Each number is 128 + 32 x the weight over its row's rms, rounded and kept within 0 to 255. Layers, rows and columns count from 0. The size above them is the row's rms in percent of the matrix's.

# layer 4 attention query, 192x192, rms 0.146, rows 24-34,120-130, columns 96-191
size [102 106 115  98 101 107 102  98 103 106  98 101 105 109 100 102 100 104 103 105 109  95]
[[ 48  90 150 135 165 116 146 153 168 171 141 132 148 101 136 125 139 127 123 137 113  62 117 140 137 139 177  85 148  34 146 123 118 107 127 154 140 165 179 118  96  99 132 130 120 155 179 150 132 137 145 178 112 104 108 118 165 138 101 152  88 155 109 160 115 139 121  92 101 186 108 149 132 133 120 132 164  95  76  80  89 170 184 143 115 143 153 101 147 183 123 134 183 129 113 107]
 [ 77 125 112 112  89 100 158 147 125 133 103 100 108 165 113 181 132 181  88 129 111 167 107 144 160 136 178 166 105 143 123  86 139  68 105 146 146 222 153 128 218 116 113 114 149 109 139  76 164 124 137 145 112 110 115  90 155 115 143  81  42 124 115 107 144 104 116 128 153  82 163 114 139 101 131 149 144 172 132 141 125  58 164 115 131 121 155 110 153 141  75 163 111  92  29 109]
 [179  95 107  62 121  90 186 111  94 183 100 167 129 110 150 142  81 126 140 162 125  91  82 118 104 100 154 170  88 142 196 108  94  79  84  78 114 117 179  71 131  91 144  81 134  89 138 130 127 116 168 101 109 135 146 113 159 128  83  78 174 120 117 147  81 127  99 144 115 149 113 111 118 144 128  91 191 153 150 123 187 157  62 100 203 145 125 119 134  96 117 110 101 137 133 130]
 [164 176 119 186 143 125 118  90 125  37 139 169  97 150 105 128  95 137  99 133 146 146 116 152 132 142 156 160 148 156 152 176 131 144 107  99 113 139 154 114 117  90 166  63 138  99 148  76 201 123 155  67  94  79 124 160  75 170 112 147 112 102 149 121 111 134 117 148 143 118  96  89 126 113  71 149 123 134 134  75 109 159 134  72 102 171 159 127 132 138 120 188 147 114 160 119]
 [126 200 145 162 157 165 155 139 136 191 184 121 103 106 130 113 132 108 131 118 145 114 108  71 144 124 105 124 136 118 120 172 203  95 138 134 167 126 156  87  77 104 204 221 176  79 100 158 153 118 158 129 180 102 137 185 160 197 192 148 152 153 156 128 153 105 134 136 149 202 108  85 155 150 160 132 131 194 139 184 163 144  87 155 105 174 137 111 153 143 124 152 110 152  94 118]
 [147 107 114 101 111 129 152 126  52  89 139 154 115  70 137 114 141  96 117 169 122 115 157 144 100  79 110 118  90 150 153 107 123 179 137 109  74 212 167 115  80 116 176 120 101 121 104  76  98  89 114 183 118 108 107 176  95 146 121 169 129 145 121 103  82 167 146 180 106 126 134 124 139  71 158 101 119  95 177 122 169 173 169 204 128 122 145 125 153  98 161 154 123  63 137 148]
 [110 132 116 137 120 146 158 122 109  98 128 113 161 171 150 131  97 169 155 112 132 124 168  98 119 133 109 124  68 124 112  65 115 175  70 131  95 110 163 117 104 109 215 100 210 126 148  99 107 134 122  98 105 195 189  90  77 123 139 123 140 108 131  82 126 144 132 170 101  96 157 124 116 148 144 124 151 151 126 109 130 179 151 119 128 110 109 104 162 147 111 151 140 130 154 131]
 [149 142 121 147 130 115  99 101 131 130 118 117 143 101 148 118  88 130  79  66  91 107 149 162 140 153 171 147 160 103 126 133 116 141 161 134 135 140 134 115 148 115 145  90 145 199 147 123 117 155 153 111 178  45 106 156 121 134 199 135 155 162 160 102 247 128 115 173 132 145  63 138 139 126 133 136 117 125 193 167 101 173 115 135 153 172 107  86  70 122  74 117 125 114 148 157]
 [114 164 162 149 116  96 107 151 140 155 120 160 166 127 157 169  91 112  73 119 120 156  80 127 110 123 140 153 101 204 113 142 147 132 136 137 127 102 153 127  79 141 113 104 148 106 134 112 113  62 115  70  73  91 136  97 143 110 152 119 190 119 108 152 125 139 143 197 148 111 126 124 103 164 187 148 154 109 116 126 125 156  82 115 143 124 119 151  72  58  96 122 140 161  78 161]
 [127 131 152  83 129  82 146 192 169 142 122 138  96 125  88  57 151 146 129  81 147 137  77 149 158 151 127 111 160 115 125 150 116 205 192 127 111 153 135  83 113 126 137 134 110 101 149 166 144 141 117 124  51 116 158  77 128 129 113 115 121 179 108 137 133 116 113 169 150 119 168 109  87  92 133 100 159 162 105  89 122  93 134  85 134 141  71  91  70 163 122 108  98 120 130 105]
 [170 131 130 106 168 116  65 150 163 119 138 156 111  77 131 144 193 202  90 169 169 145 140 132 165 102  76 139 141 128 106 142 118 123 101 168 122 106 117 129 127 118 152  99 172  96  76  85  82 114  89 116 149 113 144 108 102 130  90 106 140  99  49  96 150 118 101 107 133 131 115 129 141 189 101 116  62 179 105 191 129 106  84 149 103  77 126 115  89 125  86 192 163 127 100 167]
 [177 139 111 150 143 152 109 120 140 193 175 129 109  95 126 137 113 114  91 102 167  95 113 102  99  91 122  95  83 187 156 133 127 138 126  69 154 137 170  93 142 154  68 102  99 115 155 107 130 131 116  63 110 147 147  85 116 167 103 147 102 130 129  97 132 121 175 126 126 156  99 150 138 116 175 151 119 165 100 152 134 122  56 110  28 141 143  58 140 122  89 126 157  91  80 177]
 [142 114  72 114 120 134 116 155 109 100 152 167  96 117 156 168 175 129 117 112 107 149 155 153 123 105  90 147  99 107  81 108 107  63 143  84  87 153 143 121 156 147 133 114 142  54  70 124 136 176 166  77 136 120 120 130 120 160 149 151 117 132 109 129 117  64 163 166  90 130 116 168 131  74 172 151 157 117  73 158 206 159 100 113  90 102 142  92 134 109 126 120 141 112 129 128]
 [165 121  89 136 116 117  82 131 149 111 108 139 134 124  97  77 124 134 109 154 121  80  42 134 175 122 109 178  69 117 110  82 100 102 135  88 109 133 124 177 127 139 114 160 118 125 112 134  89 167 122 118 183 126 161 132 134 135 136  94 117 139 105 115  75 138 150 131  78  96  92 161 139 186 130 129 156 157 163 150 103 144 163 150 109 144 175 148 164 157 160 160  76 135 158  60]
 [195 154  90 123 132 128 182 166 120 128 143 163 120  95 109 167 194 134  77 123 153 125 130 107 105 156 133 146 156 140 141 176 135 189  89 176 137 185 104 102 150  98  82 128 130 129 134 147 163 164  99  66 113 161 215 139 133 179 114 126  78 148 156 104 105 139 164  90 157  78 137 111 144 169 120  93 155 144 164 106 117 117 194  82  91 129 132 122 100  56 172 120 119 144 120 157]
 [118 117 172 133 134 111  95 135  99 132 172  70 145 139  68 114 105  40 116 167 111 161 163 138 138 135 103 149 124 137 100 135  99 137  91 117 161 163 122 146  39 102  83 162 150  92 124 108 121 156 192 162 171 133 149 153 128 112  96 175 122  68  89 157 132 191 104 170 135 167 133  66 126 173 135 141 119 103 105  81 166 150 212 133  96 126 140 159 151  84 190 130 110 122 127 163]
 [138 113 135 131 130 148 150 108 120  83 138 154 176  90  96 107 155 118 171 146 111 144 146 168 119  98  88 126 101  74  97  98 144 143  86  67  73 121 133 108 100 105 125  82  83 107 117 111 147 232 124  93 125 154 173 160 113  79 136  69 133 169 113  82  98 146 134 188 181 141 142 162 124 108 103 100 126 113 160 169 122 157  92 123 187 127 165 144 165 109 169 173 180 117 145 114]
 [146  64 158 114 120 126 147 177 107  89 118 116 103 132 133 212 115 114 117 118  93 146 130 137 157 181  99 127 112  86 168 154 146 158 190 106 133 149 191 117 139 105 158 118  94 127 146 139 117  84 140  68 131 153 158 116  93 127 160 157 138 127  70 100  93 120  73 130  99  84 113 179 115 178  88 127 113 140  53 100 141  76 128 156 132 140  84 178 196 107 109 162 127 130  63 121]
 [169 133 126 158 112 132  96 154 144 153 146 141 142  63 142 125 126 107  97 118 159 122 113 164 115 100 134 129 164 116 111 133  93 145 154 153 130 120  79 118 102  85 163 155  91 146 138 121 141 140 120 109 184 135 136 112 155  72 173 106  93  91 125 104 138 149 174 144 118 149  92 177 117 142 136 139  92 168 184 101 141 134  91 105 180  97  87 145 106 168 110 181  92 161 127 103]
 [157 143  92 129  89 139  83  70 140 119 129  83  97 123  92 128 175 111 126 107 157 114 132 155  81 137 116 123 150  63  90 162  83 197 112 170 131 169 139 121  89 159 115 116 131 110 160  87 102 159 148 152  88 128 168 169  68 113 126 127 141 104 176 144 115 158 134 137  77 128  65 113 103  79 132  88 144 134 189 146 149 131 156 154  97 136 122 148 148  98  90 104  64 113 201 124]
 [145 147 153  97 150 100 171  85 136  87 122  94 149 193 111 151 148 125 187  83  53 108 156 127 117 116 147 106  42 106 166 126 126 120 158 108 108 128 173  90  99 128 113 143 129 137 128 132 169 104  91 170 108  88 121  78 103 123  85  96 140 160 157 142  80 122 139 146  84 106 166 156 133  97  79  82 138 169 133  89 133  99 107  77 153 176 154 147  19 165 139 123 124 119  89  83]
 [140  67 141 158 123 173 100 128 146 148 160 180  53 193 157  94  89 117  91 135 101  27 176  72 101 149 167 129  88 146 121  99 129 110 140 135 129 166 126 137 109  74 128 175 102  92 146  91 121 112 145 168 102 149 121 120 103 153 106 133 104 123 150 153 185  79  97 125 114 144  83  74 108 159 143 138 148 131 108  47 121 119  75 178  99 171 118 110 126  69  89 131 110 120 101 108]]
# layer 4 attention key, 96x192, rms 0.141, rows 24-34, columns 96-191
size [108 101 112 101  98  99 101  91  99 103 102]
[[ 74 159 146  75 109 163 100  79 127 102 141 116 137 125 193 154 123 130 143 103 131 127 170  92  84 109 162 146 180 111  86  51 151 144 177  94 134  63 120  88  99  89 208 131 102 140 140  68 108  83 101 114 180 155 126 189 122 131 101 128 153 132  57 141 193 106 143 133 105 127 118 124 132 104 110  92 105 118 132 112 118  95 114  90 122 114  81 142  76 101 136  89 169 149 113  77]
 [ 90 129 162 115  96 147 173  90 169 127  98 142 116 118 152  72 148 126 152 194 107  53 132 139 115 128 142 108 102 167 161  84 171 165 117 136 191  98 101 154  75 110 159 113 159 154 134 150 127  60  98 133 146 177 115 154 137  92 149 198 125 141 173 165 125 143 151  98 123 153 136 105  71 172 153 132 119  51 140 155 124 195 118 178 123 172  69 172  96 161  72 146 155 133 149 149]
 [111 153 161 179 110 174 102 122  99 141 104 130 158 168 128 182 158 147  92 123 152 150 129 150 159 125 110 114 146 121 101 123  98 167 108  88  90  58  99 102 105 168 124 135 127 144 159 129 108 128 132  90 115  61 170 132 135 116 132 100 149 140 159  67 119 136 183 167 125 180  78 141  97  44 156 155 140 160  18 131 125 146 167 158 178 129 125 144  98 130 169  68  94 103  93 162]
 [159 111 119 150 164  91 127 140 143 107 163 132 133 125 131 104 129 176 150 146 120 132 170 135 149 135 128  65 110 138  91  82 137 177 137  87 159 131 140 133 171 162 208 135 129  82  89 152 100  91 118 125 182 109 146 145 138 140  79  96 100 131  95  50 114 113 117 146 121 101 126 156  70 116  91 134  93 173  99  85 100 101 150 124 123 130  86 115  79  95 134 106 163  80 138 180]
 [136 153 155 114 130 109 166 193 119 139 127 109 125  94 104  81 104  93 107 116 126 149 119 118 147 147  96 139 181 124 129 132  81 138  77 157 161 195  28  85 139  76 115 141 123 140 112 156 150 118 111 119 159 102 178 187 175 177 136 147 119 133 136  68 121 129 109 105 159  71 218 135 203  89  93 151 154 155 136 135 143 143 115 118 123 202 157 117 142 143 126 112 146  96  70 116]
 [ 86  99 148  22 145  77 142 116 119 185 127 130 126 171 140 142  90 136  76 113  97 162 129 112 150 132 163 144 112 113 120 107 147  64 101 143 137 104  66 136  83 180 139 213 155 127 114 124 193 103 207 135 157 103 111 125 147 136 180 137 116  93 180 142  99 123 126  78  88 132 115  96 111 104  71 129 153 106  87  79 132 157 175 112 104  99 123  81 192 169 108 127 115 111 144 151]
 [107 201 164 129 178 124 100 128  49 179 102  64 154 131  78  63  83 161 118 114  60 134 101  98 167  91 119 141 107 145 100 134 100 146 110 121 110  62 140 121 100 128 163 138 106 100 100 152 140  94 165 142  63  95 106 108 144 159 169 127 140 116 161 124 139 133 132 140  71 118 195 127  82 160 134 107 138 116 135 121  95 121 135 139 130  94 127  91 157 138 135 115 150  84 133 118]
 [140  94 107 125 127 155 193 106 114 150 132 153 137 154 113 166 185 176 152 158 179 191  92 103  94 126 141 159 102 161 115  72 121 110 105  91 130  93  93  72 104  55  86 153 110 107 157 113 162 128  80 156 106 106 190  82  99 122 180 114  89  97  98 141 129  71  62 116 127 145 119 149 125  97 120 139 108 104  60 160 177 192 135 125 103 111 126 160  70 104  71 114 136  35 126 158]
 [125 134 153 131 164  47 190 158 122  77 172  72  95 101  87 146  91 136  87 143 132 121 128 151 148 142  95 109 133 127 192 123 129  56 112  47 142  85 117 117 153 119 163 116 159 153 113 165 130 133 152 146 127 156  82 110 147  88 125 132 106 131  81  59 109 152 151 160 173 106 114 129 128 158 157 165 148  88  76 109 165 127 135 155 142 149 154 143 125 132  73 125 209 177 116 148]
 [130 124  82 135 208 157  99 139 124 118  38 194 165 147 134  77 134 116 137  87 149  81 133 150 121 200  91  91 142  98  96 142 140 128 154  99 128 169 142 142 119  89 132 173 139  65 151 156  84 116 141 109 138  97 108 163  72 146 109 171  60  96  76 101 130 135 154 113 150 116 136 102 189 159 145 158 119  88 143 166 185 187 182 164 148 111 121 136 135 177  83 157 142 154 162  77]
 [106  82 166 137 144 147  92 116 110 109 108 133 178  95 131  90 123 102 104 133 141 122 125  80 172 187 174 102  56  98  66 138 125 123 140 152 129  81  85 138 178 105 151 160 120 102 197  79  80 134  75 217 143 168 192 125 129 136 129 139 122 125 131 125 105 138 157 113 207 119 178 126 126 143 129 107 125 114 101 157 107 130  35 135 155  75  80 103 106 110 126 112 128 171 100 130]]